{
  "n_layer": 15,
  "d_model": 256,
  "n_head": 8,
  "n_kv_head": 8,
  "head_dim": 32,
  "d_mlp": 1024,
  "vocab_size": 8192,
  "activation": "silu",
  "norm": "layernorm",
  "norm_place": "pre",
  "norm_eps": 1e-06,
  "positions": "learned",
  "qk_norm": true,
  "attn_scale": 0.177,
  "bias": "all",
  "tie_embeddings": true,
  "parallel_block": false,
  "init": "uniform",
  "init_std_qkv": 0.0497,
  "init_std_o": 0.0,
  "init_std_up": 0.0497,
  "init_std_down": 0.0,
  "init_mimetic": 0.7,
  "optimizer": "adamw",
  "lr": 0.00214,
  "lr_mult_qkv": 0.7,
  "beta1": 0.9,
  "beta2": 0.95,
  "lr_head": 0.00813,
  "warmup_steps": 357,
  "schedule": "wsd",
  "decay_fraction": 0.655,
  "decay_shape": "cos",
  "final_lr_fraction": 0.02,
  "batch_tokens": 65536,
  "seq_len": 256,
  "doc_mask": false,
  "train_tokens": 423600000,
  "steps": 6464,
  "dataset": "wikipedia_en"
}
Each number is 128 + 24 x the weight over its row's rms, rounded and kept within 0 to 255. Layers, rows and columns count from 0. Numbers have three digits each. The size before them is the row's rms in percent of the matrix's.

# layer 4 MLP down (transposed), 1024x256, rms 0.0706, rows 843-949, columns 64-127
087:119118141094142142130154120116136114127138096122101124125125151133139145092136142104152133133151119136149033118126106129176165136151152134137124131162129092074146179096120106127121099131109111
091:158161135125149140150125120124164181104124095147116164129160146164127118112121179105086170116160117085119085089138100094062129117179092144129153151155117115082071146106096127151157137178096127
119:074160132144098150129151134132153166107136137125132106118112117147159140155110115161128108138120121156149112120141143143122118162099150120155120129115134119140084085136122195155102125169091086
102:129104123171156085114077153070133111116165097110109101141152098108086134164144099143130130128114084081110104127104130108133127140144104172131089154104106124155152140101146113104161128127085139
075:132157149133113145155108116140117125152175117145121113140121179148135101129120065143134122140120133103147106151134066118118139165141103122135144110134099098095115118133143141119169114105099098
075:157151123127124139135163118111115161172150130113103105081118169114095159129112149154147162116087135145148074139129159120110106156100087104174083104095111116133146155124103121147149128103137093
138:125064119150155097127132132146151086129084125124128095145092149143098108116120107145114157144073128150081139179118102119159132147136135095127101133135128101125101090157096141106088130140091154
093:137144152158113082155143157096150115134093143149149115150129135153124133156107143092124126147145134181127090123139108089131106133126130139148139112104122080092142142118106134123116126106087120
046:109123122140145139103127138120139086098145124148157120111112132123163124118134124149163130126163147118113070105132114119149127116139105145132128141176143120082142173098136120140125150161136112
153:161166122140121082104141128159094121135155135093109134148098095091143131142156070134144099130151123170132154123130128084151139110162158112132139086139152156113103140131178138158098142139166121
105:120121114107151105146171158102076114106133127141120131114127121101127169139157165127100130149117119130125103134115126098117141136145101140156092121124146095176120173085130127113150134114147155
091:140053144121174142109144128118133119113127088099176137103115133142100103099200118119143146109156116107126054108142086121155142121115142128091097130133122136134147183099112083152101112150103114
099:153149120166088116110122130145129127121102151093149139133108095118090130121174125120074126116139109196112152183142108092135116116174162116122091127116142137175127125121120113146132144157136152
092:133111168087167123123149133107139115104119109111114131130137164123090100143166120138142144108138102092134039116096140110141159114114124127118142120141106105134136211113114105111116110140098140
099:121119133115174152097162129136155075108112071112148116120136153126123134107157078122153121099137129125129073104122096149174128113130154124102086143158128111125112167121120091135105108143110128
127:108150131185123185125121091127107143149120100125137117148127107159151152126136140122137164099114152146057104116145061132144109143193150152127087132079142143155099083129080132178125138164112111
104:123135142143098158098149158143141104123111127148121120143142160156132118146155109092159145159087119120134160121084092149160149118106156163176140137118116136161096108101107109138092127130156113
061:100134139142153064132147103083145131104145115149135132150135126137167145130136118115112125116155096114117091167127118184118107186111137107141126132176111123155138166154097124100115130099137120
097:138077147094140128141127158127144101143140083107177138124119162103110126088194106121133143129146126116129077102136108136154138115138139129105130107146109082106146160101114094135121125128107123
062:147141105084123143118135127123128103128110089132135147154131109107094151122131104092182105121131123116178091105107138101125150123127114110115161137117094061094148134108127125130120155155111161
119:130143126158091124173123133132110154156105114073149149162170090127147098156144117124091107102085140086111140133116154144132122092153140122078111117128124131147134107142134156138098141133123138
114:100120134173131136139096079097123095085159107115142127127148129138146143130144119111131157128156153101131132150132110112073119134138103151158154115101122134076112117150136152136112143181101159
097:134082130130164141121164129122125092124139066106122092111139122116127143111176088119151103093146151123147087127149100138180136123139168132103092145182137111167118157098121097165105118138101132
129:065119121151124162139096151166141106114140122112129099109093114118154152145174092169143167137116187121125141138128147078182116114104149108094138122146096133146164103136129075131103109162110129
094:164130123145143115163146084117159133112118124104089124102143131150136092116101132158128133124147098086147095099161104109135128126130137157145137136103142183116121177126147105081125123096128081
092:154119084085131136159136082123108137141122112127161110126149174161127140121174096147091147172134132149120116144124128124125135168130139141124156135189144115126106158139092125133130161157059145
107:139099150159117132156109110100093136142113118111128166117142133167130136123150132133128136159144162115136130148133137111108134110151144137138159100156136118122078113105172138133154099130106173
096:137102148187139115137137112137121117123094109141125124105174137070113161076125124176132141152113151174087129133161136121093091102123153158097157097099132125128144097116138140144099113158140118
087:112116124127114099134090166128089176105095118131153126149140143092105164156155107121163147136112122118115107120114148135142128161144169121140104107141109146097147143131140129079123124124143099
084:100134124130128148126106125108108157161119183133149128096109091136119098127118151149155095131120125116160099102132083109126145156120125155075089119142136120132114153156126155125162086134145075
086:123092148099119108113137136146136121121137113118145097113150137137125118107179142110126116133140112127130058123159122153144145099133152143096110131141118090140132182113111088126104122099127132
094:194135160154126148142149121096092138145143133139127126130118115148135088114122118140082152137161123111106137161144165115120145158110106134134106109130139129126152106100134189072110124159118160
104:129118102131092094165122081042118180146106129102153125102122150101097100138135118174093106087128150121151154104133142086123118143113140153174156132075114142155075142158113143134085145118158119
163:116125135129106089144107126110126097115148114141137125144122156162079088124112114085140136136118118187128126148115158125157127152155066168122116139174123115120165101135102119097139125113174150
097:146120137104140130150093166151077117068146091128126121142124120129112108133129159129174139141114129115140079113118129106122140107097144154136104134141135172114125119117105116139120144142133165
139:126153153142118131117106112142127151144102106108106085100123140134135112148156072116196147131129126142096151139135112135103115115123147156131114140095089128155145104120100096161098112121088146
080:115124124092165169100103117135124123123147114117163134112156115125098105134107177066153102097137126147120098129160072097071122106159154163173152112140095119113085139142120143168146141152114114
107:149120140105153142121137163103144100116125102106143128125102136157131120119160166110134133100147113110142077142120123122159155098153154118129133105140133102139124147098130124120132133124099129
112:143121127140127137097098177143129153174143090117122121119102155134100119160159130181099175128146114131135163131119149145177129107118170131107131145126130137109097148135172108132099140130128122
118:171142138167138139158138108166130139157060159116145127104129113135110126121119151157129118112156140154129136127160084103105121126099093102109128133136169070123106098132153132142130141170167175
129:132152128111136128117104173127129141114148114070100153115075135123111146132157107138077166148124140152085114179137093128156114129142159124135128073112152179130165142115107131140130124159122121
096:136094129124142131118164170116070133151146120180153114083137108112144136129130152164128166148166162105120058130123132140085113097095127108119173114133131093105136161087167144112097125144135123
124:131148138080149128154172109110117167105132138130120119127156099110150111119094104114128126130169168094124120158135172128117139099093098115160111113092097122142132127121105120150129141152177173
079:157111142076116131145114128099155163129127134082152134120156131157120117136124127139163123122137146081126061124154103155133140112128137132109131133108136145122173102135127113150089136121160138
089:128122093135132135117182123102157116097137105123130101133124116096122125113119145098117110118164155134155083156112130112144128124112100132152128103123096162180159123127141134121123085144110192
099:121145141092121154115105119152113094097130106126096062151123136090138118099160129104133175163119112159158114127107137171139106163155099110173125100126131128110128124126178132104167150107118133
154:148117133148094086108139116186104164151196145109091101139106086091109095144155098138100118112157134174120118108137156116111133148155120120119095120124157132148132118139146162170102121154123126
079:130106159137143137113167122141140065145132146149142087077131112110132129132119122130137136137140103144113095101114125138055178105128143124136142121129115143152126107063097142163085141132107155
090:145092137115163130122157148118132092122126064115149099123129144131122122097188105113126131106146141101139093125145126162170130141140148125114107125167147106122173183108116093153124134131112116
099:099095127113117115140100128141160175127114108124152180116076134110120137122126114148132087111191168203148073149166115158160124149127088126089123135142131176123135112168109148108117157153125127
095:128084111111148141131177124094131098136146101109121081115138139159125122097178127115155116117134161090131096136155089145169126125109164137105087159164146091161142158110111112156122144122081144
102:131120151101084125112148132105099128095170117160149146107173168160095157079151122150170133144099092151138177141115121146127112132128111133140199129164116141128140171121140102117117142136107112
127:128116121093137135170087144119119166161108130134130133104131110125146131085181109139159143130131110127132084102142136124175142093157106125107098130139129102149135193131100113116145129114105099
099:122155118141150084162141148100084140107099146153127084133135144127148121118142166121154154153146122126126124119111121154137111151158118189113116159128138118121143177135151102158134129145141153
115:123119121141105097140129103122145116147137155150118147131112133104130108136133123158176137152100098145123118114115139114093117115155139147116149147157111183137119125118133140090134128134085141
097:122121120100165126109157142123139089128116078114147115121118145161124149109179111111131141094166117124129081109145114132173123121145137096107113142159122128113142190116121105152102136138107108
099:100130104120120129141133133126105151109127136093117120151120108140110121095128171112161155144121090113136101141134043116126108143210128109130194111126110145085131181127143106106102123189155105
096:105091131123165129128153125103135108123118074098148101132141158126112116107176105106151106139146131108135057129130087150175131130138139120101127118154128107150167195099119108154118124142081138
122:127124122119117110124087126145150117141128161146104129165163100074130111135095087093128145119141117157137128088141198106095135122119103140137128138125133151090105126122134130103165116140104139
122:114090106136137134105141108128139134112129122110126127094128182106112114121147159177113206120132148144128132144107173130080146090148145143160109098153158139137153148102150175107150118099088125
063:118140123102089124085165111159086085132096124135118152142087086151175135139112194175106112137116127124113036132143140126148123073154127114119095084162163127141161145096139159129146136108155137
066:121052173122142103121123132120105118129102122123138112104135145142090138118159123111119134120166110100119038130134119123160127106135130120127106146173122101152133156112137101125105112122109099
157:151114158118128099131144125128078098166177142133119153142098174103135160087130110138109157110082128120119160143105130130145132176113136141167143121126167151118139087112129083137102142133186100
091:147165137134089141105144163121139132163135119103147159116135097097127134147105132116151130141098070147145105106123129133161142179136101162129126131094119106106143095125078096138129115116164156
145:135134159139142141137111137147144094123144153150133122120112153126138118120097108126116158133099131149107181131105107125144163155113106114141133123131113092134098154132134135105119115141113122
085:152123151106138133110149122113110103115111091140119121132112151139131116113164102119119104113128115134170075121128097157163149123150167148111111141137141110114127194107128077143133123143121099
106:131121098134142127097123141119152103136132081088153135130109118102131117090173098110114100132170129114144131117107118103116164123129150131106156138124108144113164180117088123197114167165137121
150:101108129110109142103148141145162100100123150126137093170148148134112156141124134146106144119107123099098115131108123163144132070131164176128160143164107130169129159136097127183114122129111146
061:094166127126137109126125122118087154099124120098125133135132115102132126126141158141142144123120139100127019153128124163138137136116123141130122141143136143141145106154162149125129159155105118
103:155101131111154168125160170098164103125132089119154117121126138161133119099164136105140116097132132127121070120123109132176135091115134138115131119139123077139119158102121103140116136138103121
063:158147134158133154119136167109122123136125079121123157109127128121132138132159160127166120119154160154141070091092133128121129140108114151134139146152083124094142149119123106131092122118124089
117:142129127134095103131119134118112110123150150145157101142121152197129109151105103104178145130137101126159095107100167116129132171108106129141123141142134133088161090136132100055147130104114104
097:108111113160144095182136110097136135150125122111130117130100138181132136112150076094134145151126118135091115099115105101134125113138169111160130149135150106151159101109114139126076153139120173
104:081172099127113123088119164150146125109113135110116145132199134108133124067109166094146099123074118154084122141129111118137131104158127111107113140116116130117133107147139104133117102126118147
083:110165100131134140130180146149114112136169125093144109135105121132103124107137180105157089197127151125126086117138115179134128160148092140093132109138142150114153101134118141134115131130129125
124:089187151145090122096077126108165135120151121146136147146192134160099127163144113121135121108139142127173125121127164160130084140135136121168147081132164131133136095170109132127151116135178128
081:084166113103157130103113107154143119145157125103110088110109138131138171171126115126105111103119160124130112104118110158097146121153130130133121100127125090126147064135140107090133149172137124
144:139096107150156113181139124107141150128124133133157134118137146120112104109126133127125170114137092130138089122104135095124133140196110123138127121143112190068174148160127109070098108146084124
048:129140155107130123159135130138107097144108096128050149125124130111152150094101130154181113108122119158108074144125163126164117151087135110101151125168152172150155098162124119136132124114124131
123:132127082109111113134109140138155167120113114152138113174121116114125149141075127094152128081199131110133067171133147171107134165136114168163110134099110112141134149108076159104124138108159112
091:139142085161143193129156137134144154141112123107143119109130110171104156117146116092081131107156159138135124174146148127115168093182120132142129127082147135156126100123111157190172164119108139
098:072152124107129159104128117081148113121098108137157111141111151083145142180153136155147132116142130135130135080119117129138133145104088138115146102112114118095129093144104112112106138107124191
142:135133119136140133114131140136126133082150151138153133121154147133103114134089130123130185133148123117115136135105120121126122151116137106143137121169111133123088161133124134112132104143107090
069:106124124113118138131151127114098179079106106131125116153139114124157120106113152115157104147152123152142098110109162097138150124162137105157104155134179172102146136174116142113115136116127151
071:130115131113134142119178143124133084115118079105131110125137130117120166104164116126146132109141142101124072111193095163188122141117124139121111139173147094141158130118129116157117117122093088
094:153093118103152121144161135121135099119129095104126115111114130146147119112191097125142126109132154111130078113161108142192117098137157130097095127177159093155157162112112093163120121135089149
179:126158085136118103111156152118109121116132147129110106155138136122169133135117145158132170109094118111069120126109142101094094130123148154141125147163122110130097111120117128105161104147132134
176:123150136129184117108133139178132098113135119099131114115122125110105152172091100103190103091128124157151129140140133109102127113141163130112118158085115112104127096134103122194146117140138114
125:139169164100097103115161197117070121143107107097097140145106112134153119107119154118135170130134127129112128198138123108095124101091158147176127089126143107124199119106100121154149127114059129
095:114106164112146120107136166137189121104174102129121119133113146103122121088124150163132095150120149115143109116108136131129113113130152150131107161111116121121129144095073124087147109131116186
048:113133120148138118111110135125104210111127123122140113125119122102091132155154138129180087151145139116052079114154072108146148142101146130131105133116103115136129150149128151138153135152088079
100:115119071106106109175111085164172158149144094116129097126109132144159152123143120117134150111146092113073130099147141102117149140134160147095120141072128142131122130168156151103167108146095111
128:136158112118112110108127096122163161136120157138109112091133114109135124125108103166141126146122115093137119173132176146108137152111107154148115123110100116155114094112126123101164146126199086
088:125083122104102136146120156127137115141128141134135126130154127096106083114143131109091132138158135164124152097118161134112143113170089196137154109115109102129115091156120142096153097108143152
078:119106145113154161106145141115143084109141081115131103136112135141120124104187112130154123126144134109143074106124104163197146137125127139122097150166155093140153152099125092169109126141104117
100:099105129107087119146149097121150160123118126100127096124098101099112106114139153167107140146138105145140102073123087157120132149119104074081162139129151109146101168129171137127079119181129111
100:140118124099111115129140107096129111163143100150118114149137184106108151138130134131115082116101124144142104143127146137134152141109136149141065152109128145134162155141126133096101158079118130
024:157143105123082116129071139132133148108123153094139130137141118080136111146165137135109107120111142106133000126137141130155152143096114118129123132163163109107076105152142145131148164122125107
101:119152128127121125149114150166160127127121157132121145095131142124114170139139145160110157157093141082136137108124126156154139161136136145132138078138126102143142108125160132095106099124148133
161:121116117105126133142133126096161125167162078081140128134126140166139120145168114145140087124144156097133162139137134139092142129151155132130087167136148144120151088102103109190144105133168080
130:152139130107125106109130106110116124130120144062114152152144139108148182148075108091122110132123126116119169137115165115139117122152135109128120128108191188182115126140164123091128097143126179
098:154094113119165136119164139124132109132128092103141106119138139140125116079172115102139102101142151106146086113152106146190120087114162115090102133178139115158150155120115104164105133145101119
074:112141109174100142110124108140118145112142142121095176161141141135155164099138113134125105120116148132100092134126114143119121149127148109125108155101088156150140099156119141121140132122088122
127:131134155125112101138116171100134144166128127111091066163111115110130144133095080130103134076152132168127175099129159161130140126123112096119107143127135118128154081094104140095135126145150130
095:115117135112148153119156151130149086118118082108146110123127147130138143097153123108137121121139138126140079107157113148168135128140142129119101133173117091121105166107112097144107128138083120
069:133127142128101156136079150162109158086076145113125128150075122150149117126146109087119135122105133127139065102121101144117157148133097105040153107148120130119128117151138132167145141145127133
111:118114066132126135127158120084145133147103171131111131162163116086141141150128145122110083131136140124163105125101159144113132095146107165132159149151121107143161145101137118109147158104072118
# layer 4 MLP up, 1024x256, rms 0.107, rows 844-950, columns 64-127
092:137064136111118097153099106101145081135128116121088136131105145138124125132135143116131167171163128118147103157143141103124127114063120134176110142136148130120172126125132130127159135114136085
105:157131093131127105130120131171124121168072112137131108131099135149149123111118140123104105143125129110128097147104117131130121146178117127132086124147140061099123167121137104141144105133119122
105:077122113145104124126170125108115083123161104083085089123136106180103144075163107163124156109095123166142119143127100126145109125108123128129139154138130078106145146147138082132135114137114090
083:104103146135129133045079099141153110141100095138123131113139141091153130125141154091182163135132144127096114123139155142158133121116109097141065156131134137157127130120091082160140120127097170
085:110165125184134099091166122127145112107136127130154154107122153083125123126146127109132156164122130094164116087141137117134109104125128153150114100120129176114092125125130128122105124099142137
114:143097114156158147087159147101111096122114128121148140177120139142128153109158112137150149115112118159147078133152114178145105176134135093125129157138139131101084161155075097142137120102104134
103:154139140134107114137094098095137126139099142105138114162080166166161111121145158152171128145117120170151121122131141128122148131146131153108118147108136167151153174131127105121127118137126134
123:141110104119154143077144125121111095119122080094113112136121149139136134075170128104114088107148131106140077119149109129167125153127166143114098155158134121141137162105105107163113120140120119
120:100150136106146124086106072175161128120138131113107155131104091139137136080150144165128135143112106134148112133152134131113121120173118102119129138133156126176152166121118127111099138138138155
106:173098122113145136133126165114122148142123102152121090109124082141132092134107150093181109104135169124150093146150093143131095090126150131081138137118105094157183157151069151164104132095056111
094:158081118141159146047161112097108079105090081110093065112140142123124118097161113136108147097142126104123082133116131129156096134100158168118121134141176113133148172132100088130125127123113132
111:124137129136105139115114126183107111080117113102148097166105116077131140106143094123110112129114096101170122131118097111154103130149128087169136091165154150125133110115133063147100091136110155
104:111093143105131143093086123131137126141113113089131122150111171113125119076159072126142124112124115107122091080102119128126125097151145150133140110158140141113100164100101091148114127116103131
076:110074111136136123082186126107141076115121102107107108133092172127151139138186147136139112123143136115145077129146099118162142115098143135158078124203160088118167178091133111143105100133123127
129:147120116171121102132130153158116073142098114097097068134106085144119095077134149126112139055137130101160112112118102159115101142111106147120127143140112075149144121086139118162140121137144165
111:122111125149129130078091127138101110109113094116081110131083137093112119146182128142135157125109136079203116121090132128156136103122148114142100116146129113114137170101144083137128080144126150
084:123121105098113154157121117091145107106126142103116102135131146127156115161123140120111169149148113065142140123131120112133144053120137125126122124096135121103079167124106130109106121173105109
087:146105135130142139098120111132111118099123108096096141154122136116126137110188095127118118137096131120158090148137128181132114130118180155148130149170179121125123153131111089126127137116154114
084:142125084104135156115131086146128133117132104115084147165133109124142147127131140088117099124140163108183108106147126118115096092132181121122157153129140145132112123159124126116098127160102100
103:140118092113115153126140115150084123074128100124113106124149106097165095162136120090134134151171130086144137110110142140146108124082149155181113116144091091089129186127086099143132112117095121
114:095148125151119107140152068177092063104125101104115096134075134182108119116150112153131120119102121111146114143150145159124138128114134138107135083160119094151159109151161091139136122121124132
074:133105095095148134113160139178137096139116099075135117132128129116113145131147086151126127080122094132120070113146122122139107151128131138079100169167141122125135133131100130128134107128112143
124:115101108129160157108128139153144083114145107090086116113113097116174135158137072143153162138114181096141111142132156112126114141106131132100164132136119160140164134139123141116112118125157129
096:154131109126111134147137180151101124186153116113138117113115107180127096169126146131134144160106108089126131150130113116148133111096117171093145142129130107194109111144117144141120119166119105
103:104133097116135173130137122147117109135114115144106128119122136153154168114107153140135117103129123138140105122125134092102115153086097128117113122185141140145147095092097111141091103093074107
096:152124105071129113117144148077141158129149114137145111154144160136162121140121135088113119155156168126146099151153176127133160095121156123122144145098147173154118130136144128146107153099134110
100:132135145111154141104137136097157141119124138132154114154102148126128112152151129099143138135144129113153108119107125116122137113138112107133137102119143134082122154123129122115108101117086155
094:133140123140173133078102158139181117100127104134114151134104130173137133102116113125093135097132110135105123117152132175141126133178107106099134102150106111164156183145190141135146116124143137
100:162116082081143118131109160114147153146107142140108121157097079124106112109127165110111066078149109149124131087151126116151119097158124122115111158125071095171132135125098123160113132157097150
098:133113110115145144082174120134129096103095111116096118165137138099140127108178142133156111107124126128158085134128104142132119145142143158107089165157133124140157124103107060160132129116129158
089:115142107115108128119120122116124142096112116135141135145127125163135104151112178085099136127133141126112123125139154127091133098103163163132132139137154148121115161139090134145123127122108131
101:112156132123125145111162116138156128087129087120112130104113098186094122137160082105125147136146142107119124177145129113132118111125132114071112075104116143179151155128111125148154132151106138
126:115126122081118129104165124123134119082120111095117157133125153113125105123153109091144123132123110092133129158145133126175130154092118127148122136156129117091112148130134151118142135146138091
107:110124141088159137124145156124098127092141121121112106147132095145134139120130080125164142087121115107139106092137112124139134147158127132115137144163151118170121181125140130122143124126097137
126:127117094120145155109134131103125099125111122079106126112101162157138138129156107102083121133125145117149119107136111137166123149116147130140135123135172098122131166142092108158127112146135092
091:128112101117149150118123154149107127129131141111125092152134162098152153134146129110096118117127155138130143093135137146173145142126133147135114116156167076164117087124134176154072108153120121
095:137137116069138162082125140158119114121111086099115132156116125153106133099166161143145116106144132105215102138117109102161112113133168120065163127128148104148112150128118126137137119148157135
105:136101105125137127096113123094142083150092120116121099123101081166127132169172119153158149112136113118123139164151092118151163106092197128115124113112128152121156160124167092120111115136113160
103:188132105098109101097183112125148144167144134139146134133109125139139107126137140115081087155114137165134141161132118073084146105135204107123145125134151148128101155160131113178097117112070145
118:116128137112125137109106154089167100094126115124095124121116183163132089144189105157155118132118128179141111141122140105138125148087115150174076124164097122114116185106107118152133120117106122
104:109098132132149097134131099113095105130122116130093122124119138116126112135122119071176112149184104096150125144132147085148162111112151172162071143116139134119148123117147075144142118147085156
105:136118054139105120131154136153155097129152108115130123105090107156137189129177123104086093125136168145157111130155126081088105119167163117069120108138127137127101192097141131143125127113154177
088:112151098124159181098166106132166121115073146099105158144125127186102137119140155101119138103080125161140128144155120117128148165150131121089126140105104113170109176134109100109132121135092132
107:130109133109099151141164091112158115120140117129114113127154130142176119135107135131149120144117154118115089163145104135143121112095132119134131134102139134164155137106095151179146115116077075
099:101130146164118208131141097129140104122120121109118147121109097169132140138139144151077149132125150127107119104137066126111128155140180128105114141133080138085159136126173107151136132133125129
127:087118143127153130096115125120146116130134123113110132145125136139148145088165182137142104138136106150137119129147080149184130103157137115116109163154145097159144150129131128101129135125108122
102:101091132093114128132115130110116120149143117099116113123079146155108124128158132116166135087131103117189120136088106078125132100182105111114159100125108101146124146118146109163111090137101144
081:132101105147160131125137126137156084114066098094104102138113149135135129085178096114142129108139104083138090112140128143155119142150167160109114148191158122118182126130113074170121117117127129
102:145110083106129133121078114110075135165107112127154132097122139149098083150153110121082090142181165125149134146131135107114127126089180127174122135142131116133153171169118127131114136121097105
078:158073095086143171123162126149155096150121106098110092111113172106133139090143122156131149112137137118138085110144089117154141147112172115092117163183121110142141144103128106150136122117106151
090:126139145104149128101123093128103126117111109075109140176157103172097121127152107113063104101140108112121138130121143121159124141062156137095120141138147107207098089119110136174120116181138125
107:143124117114141145122109111179106115105143096092110143117128089117117122077157108140174135129156167121127105123118118131144130157110150084082096125153130129094192181090149101122159112121110118
108:118168142153115140119111102109138131100155134118141128120099164083150106145174059104164107134125150142127125165142118170145125145110099135178120120162082129144115157104113119146116134086124104
105:118142106102173136107140147126137088116115103098116116143092121147171106115155102105120117110116131114151099130134085140184097155084131119123095162138150094152120145116100114139130103167115136
077:129110104145158133102159095107142090111079073105088111168102149166129149132176135129143103095125112096161098138147161125163121141132133138112078136169172106118142148110120084141118123141112127
101:150113144139154139089109140098138123095119132118119117151152140109149133103132144084162117100117105157146137129112114149140167113117138161140104159181111116189099107126116138151081127170153133
083:119087125156114112125148086130115112109129088087120077120092120126143142104174145099146089128147131128151103132121114141163123105164165151124094135169157136132148166138148109184126130141136139
106:148125093187158122153144170164153084147110109095110116135120103115091160114163097127087152104091117115126107119130130111132132180114109114105116151116141096097113161099136122090139111160094138
100:186068144129152123133121129142118137117140123151137103168101126149127120130138124084141101126170137119176074133107112176109128118103157114129160159189174125152117114118092119162177134111129117
078:115098138102115169142113134116161103114111112117147082167083121108124121127135090160154134143140093176162141096152118152118124120122146066157101130132114097098092146145107131125058121158146126
114:138118114140156106074160130121155099117110061095102112138101135135142138104190105138144096085158131107147090139146136125135103137151154146113108130168146135148133162125101098140127111134123126
125:135089136121167113119166130089110112165112112105092118127091175120138117107137114150142134103106099101144128128115099195166130143061106076134104122135108070160089133132133091151105120123147122
099:147098129103091099101115114107139134177140120132170151126101167120101133153099095089150146110124131145145116083113128115155117137100140130155122172166107162132120156116112130133110124083134132
143:151151118105166144145136145132175095128149122157097088160095129160132134120105131109087116131090166174154077148115061176126123136083152095130129153120133118180131168141111140150112115116141119
104:123095119118162171066152118097127113120106092096119128149109147126111152099144129116121120100140095152160087105127103155203111126109157137101107154141111156120154155109146113143139102149123146
109:121065120153160157145128164124130100159110098121108141118099151118112146135181131136157132077107111091164080127094107148117131108152122082099119133137122127100123157122141125139082085167116132
125:160090110102148148148125129132140123079112105135142114130119154145155156102135124121093105148102056082126106150107137149153116124133151176140113109125098096125139147131127096172126116115119146
087:149141073112124153123185134170116149120114088114089132146153117155181096098118149158151110118151158116132125147174127116150081171114128142097149213109138069186138127150128144136148139174124065
087:139145121062164180095124120137141120098098083080117134133145142165126113084139096160101132089133113155162089119096087172160146131121153112102093148128163117131150157102127125108159104158149140
088:128136102127128151079119111126142117094133087108120156117133115149142153112150122086105080104108144126156100106145138132140110153126142126126103153153122152119114109170116129146123115150117085
110:114115115092135116121136148156097093159107121108124149087101102145128138143138132091122168157110131098163108171123143132140147158148128123150122134138100079096116145093133117133159125158096093
096:141111129134127115081145141083110080083146124096143048109114148129112125104121094174112121099090135128160121144136108136148136125077111111119140117127164109186166106123116160132145125142133113
101:134114118141168137110114099156170123131102120127121083094141133120137124135134082100154139162079110148136140168134178155144125163142147110101112121169074109143117114109100114155148128101130109
103:102129105116118136113140116099136102115170127105172142109166139150128141178158077121152135154108128165163138146092125175125117117149135169116139082130119092178155179149135145148122113167144099
116:150120131097108117083101106127124115084100108103126107167084157105141139085147129112142152130138098112146117124118154130140141124116132129141129122136113099104140126092134077134113118112156138
101:107110108156139154108152148144140133094121086098142120134135102184122151132155149120088159151153137120138098108145148123133115124054133129140125157094169126120092148156090144139133116152110132
120:144158121116145113111147112166128107096107121127100121138091106122158125108134120122107119139131112095138096157128109168150115132085122126133113166127151103174135113099144130142125128152090143
066:121151147139138119083130149104147117102131136131174117148100187131131139144119116113077120117114165084149136096105115139128126074185142117164116126133151098084138183127123127133123146106146102
111:118164100134116115108134132172163115147101096117133112116099107119100130140114083127097085085111167099129115179125127102127141134136116165147112090169096104149128165112099130156115109147113117
099:127113099104117114071086163152113103117084121092108056168129155127114132087164146143121131127135133133146145119141119121136113150093102154138151171178128147142072144111143087135106133130125160
102:187141142129122199104128136097179126098169086111141132118131125136165140086135151099113078083126117161115102087136123151139156153049097107092111140152142114128163107126116159113097143120162136
116:133107125117150141162144168128158093105116104108124136140096101121136164128133127134134104123089137105180049127143118155168089119167142083117124133143152103155128138129146096132089094145136130
097:124089134086124161136160181138117104159148129121126168109107141164117158128139134116131166127150126137148130144137150084128101132101113106115129136105137104163119155167134117135121137110130091
105:132108090095164134108199146126161104107092081086103092168134132155128128095176108118143120111146124107150082096146103149171117134132141129089104139162138130142181131100137122149124127162119121
082:122116075087156153139202151160147118160085076099122109126103145156130132118142095131124107094148104091139092112158134122150136162121160118086099141159143119124139167139105116113128139135107150
149:144150127101157178131142148109152082095119123080136152146124101145147139108141073099132112138128127115154108191128070122170128150091139120129100132137142130137137147147073119117124121142157109
130:149148127128118150143145117122148126137126115082108150141121124118119163122122159099159129110137131149143108108140121066121122169116188137152110147138116118118147121140134071133073120126141123
110:138149136121155138135132109143132106118101127115094127119117157142097106069152135154125116077061090132147125155105109133143142121152098165102112134153108134186114139126111104154133128148154125
095:188183149138156110081183154186118142134121125065126095109131135118120157104163090095114108122084123136115134126127122151123121150079119148108081149147120099165114114128120141142125133184141084
071:158124131146112121113131131130140134174119137126153148127124101122118188149169127088101151100137110174158142120138140133098129092148140102101105155124156107136117137142111085132105110160126154
100:087131111145126125125153105122114125086134129139091070133148155143160129122141089168182139113126103101130089137113150158173139140152113146129123127147081109163134181122146089150141112143108138
106:155123109120141104076134136159153132125070117108130162160126130144117140090148127142109150145140091084123106152122096124144121138129117147145120111140135137085127165104141136126137111140115119
104:128136141127127125145153159159124140124093124123152115171087122131138093089129134072167119063151081123151127113124155146145114132096117164095112138180128128136108127119101105094133114129094161
094:113110097116172132100169120131150120116086072092101130162119135136120137096147101137147109081118127142137085102144094143173124152102138125110098138155110140146141139112094096159118121149122141
104:130155123125116156119180118086151104128105093095109095110120136130147162131103087111144114105111098135151127115106161133150150115134120130120130106141096075122132131141156144129099116165100184
115:160126122102155155097125134137161076159116093141109133150109129107137113116137132109095103099145149143147115121118122140145126099084180105047113140181129158158169126153106106115131131124145092
037:120118141121136172108172156139133106127148120118124096140126159125103154095132132094148140138112122184148175167106128158103160155143131121106123128127117116165168158078114129105088150174099178
098:145146120129110154110100130100125143115152129145144133144132138121137106134170103085101055146136130117143114175122140152192122090147124114140113163093157112136136169139044137160116114112136170
133:139150100103121094119137106133125078120105082105113103142129105112117154127140109140197134111137101117133118120116137137145119141117135169151106138128122108124155140129103105145119108098134103
114:120113121124151160124146115122192118118114116121134127055094142168180125124139107103096108126129086150153089137117124149113144136138127155111083144155095152128118129117156122157164127145146167
077:134138102137135150125160155172163102137093066081104096154116143134134135117138096129096125080132096091148073130138121127155111153109144112080115154164139148126157129134118120114113128135113132
094:099150145115117115120163174096153161137125143118156091162063154127137138120177117123176114122152132151130116124111117100112135086150127124143153090159114142129096150112104122129113135136138140
111:133116117133142092132138173151107113129100137076116130174137112072142104123113063155147122120175103089150124092116160114152105134100122097148134116134123102165134131096116110132136108152173113
072:113128095110154148127157127143147107135082104079118117154133152114122116123156137139134100113123111093149058105137120117156128126140109144128108167152128114151121139123087126115111122145116113
088:097102148124120128092177134168101134122130135146136094141145137173099091068122126158176108129153126087149127165125099157132144117070126122097125156114107099191115150112134113136115127160114074
116:164110135083168152120118092110137118149134132144106155173103111099109171120141142128146138094113129149155109094147107150126112101142135108112117170143160137138098112128112107125086131135066130
072:140096131119097125128146111129131129154110138110125173100117118133116147144077139105103139081086134136128132093105133100147135138116133188138143154164149104140140149113113088115088094119131147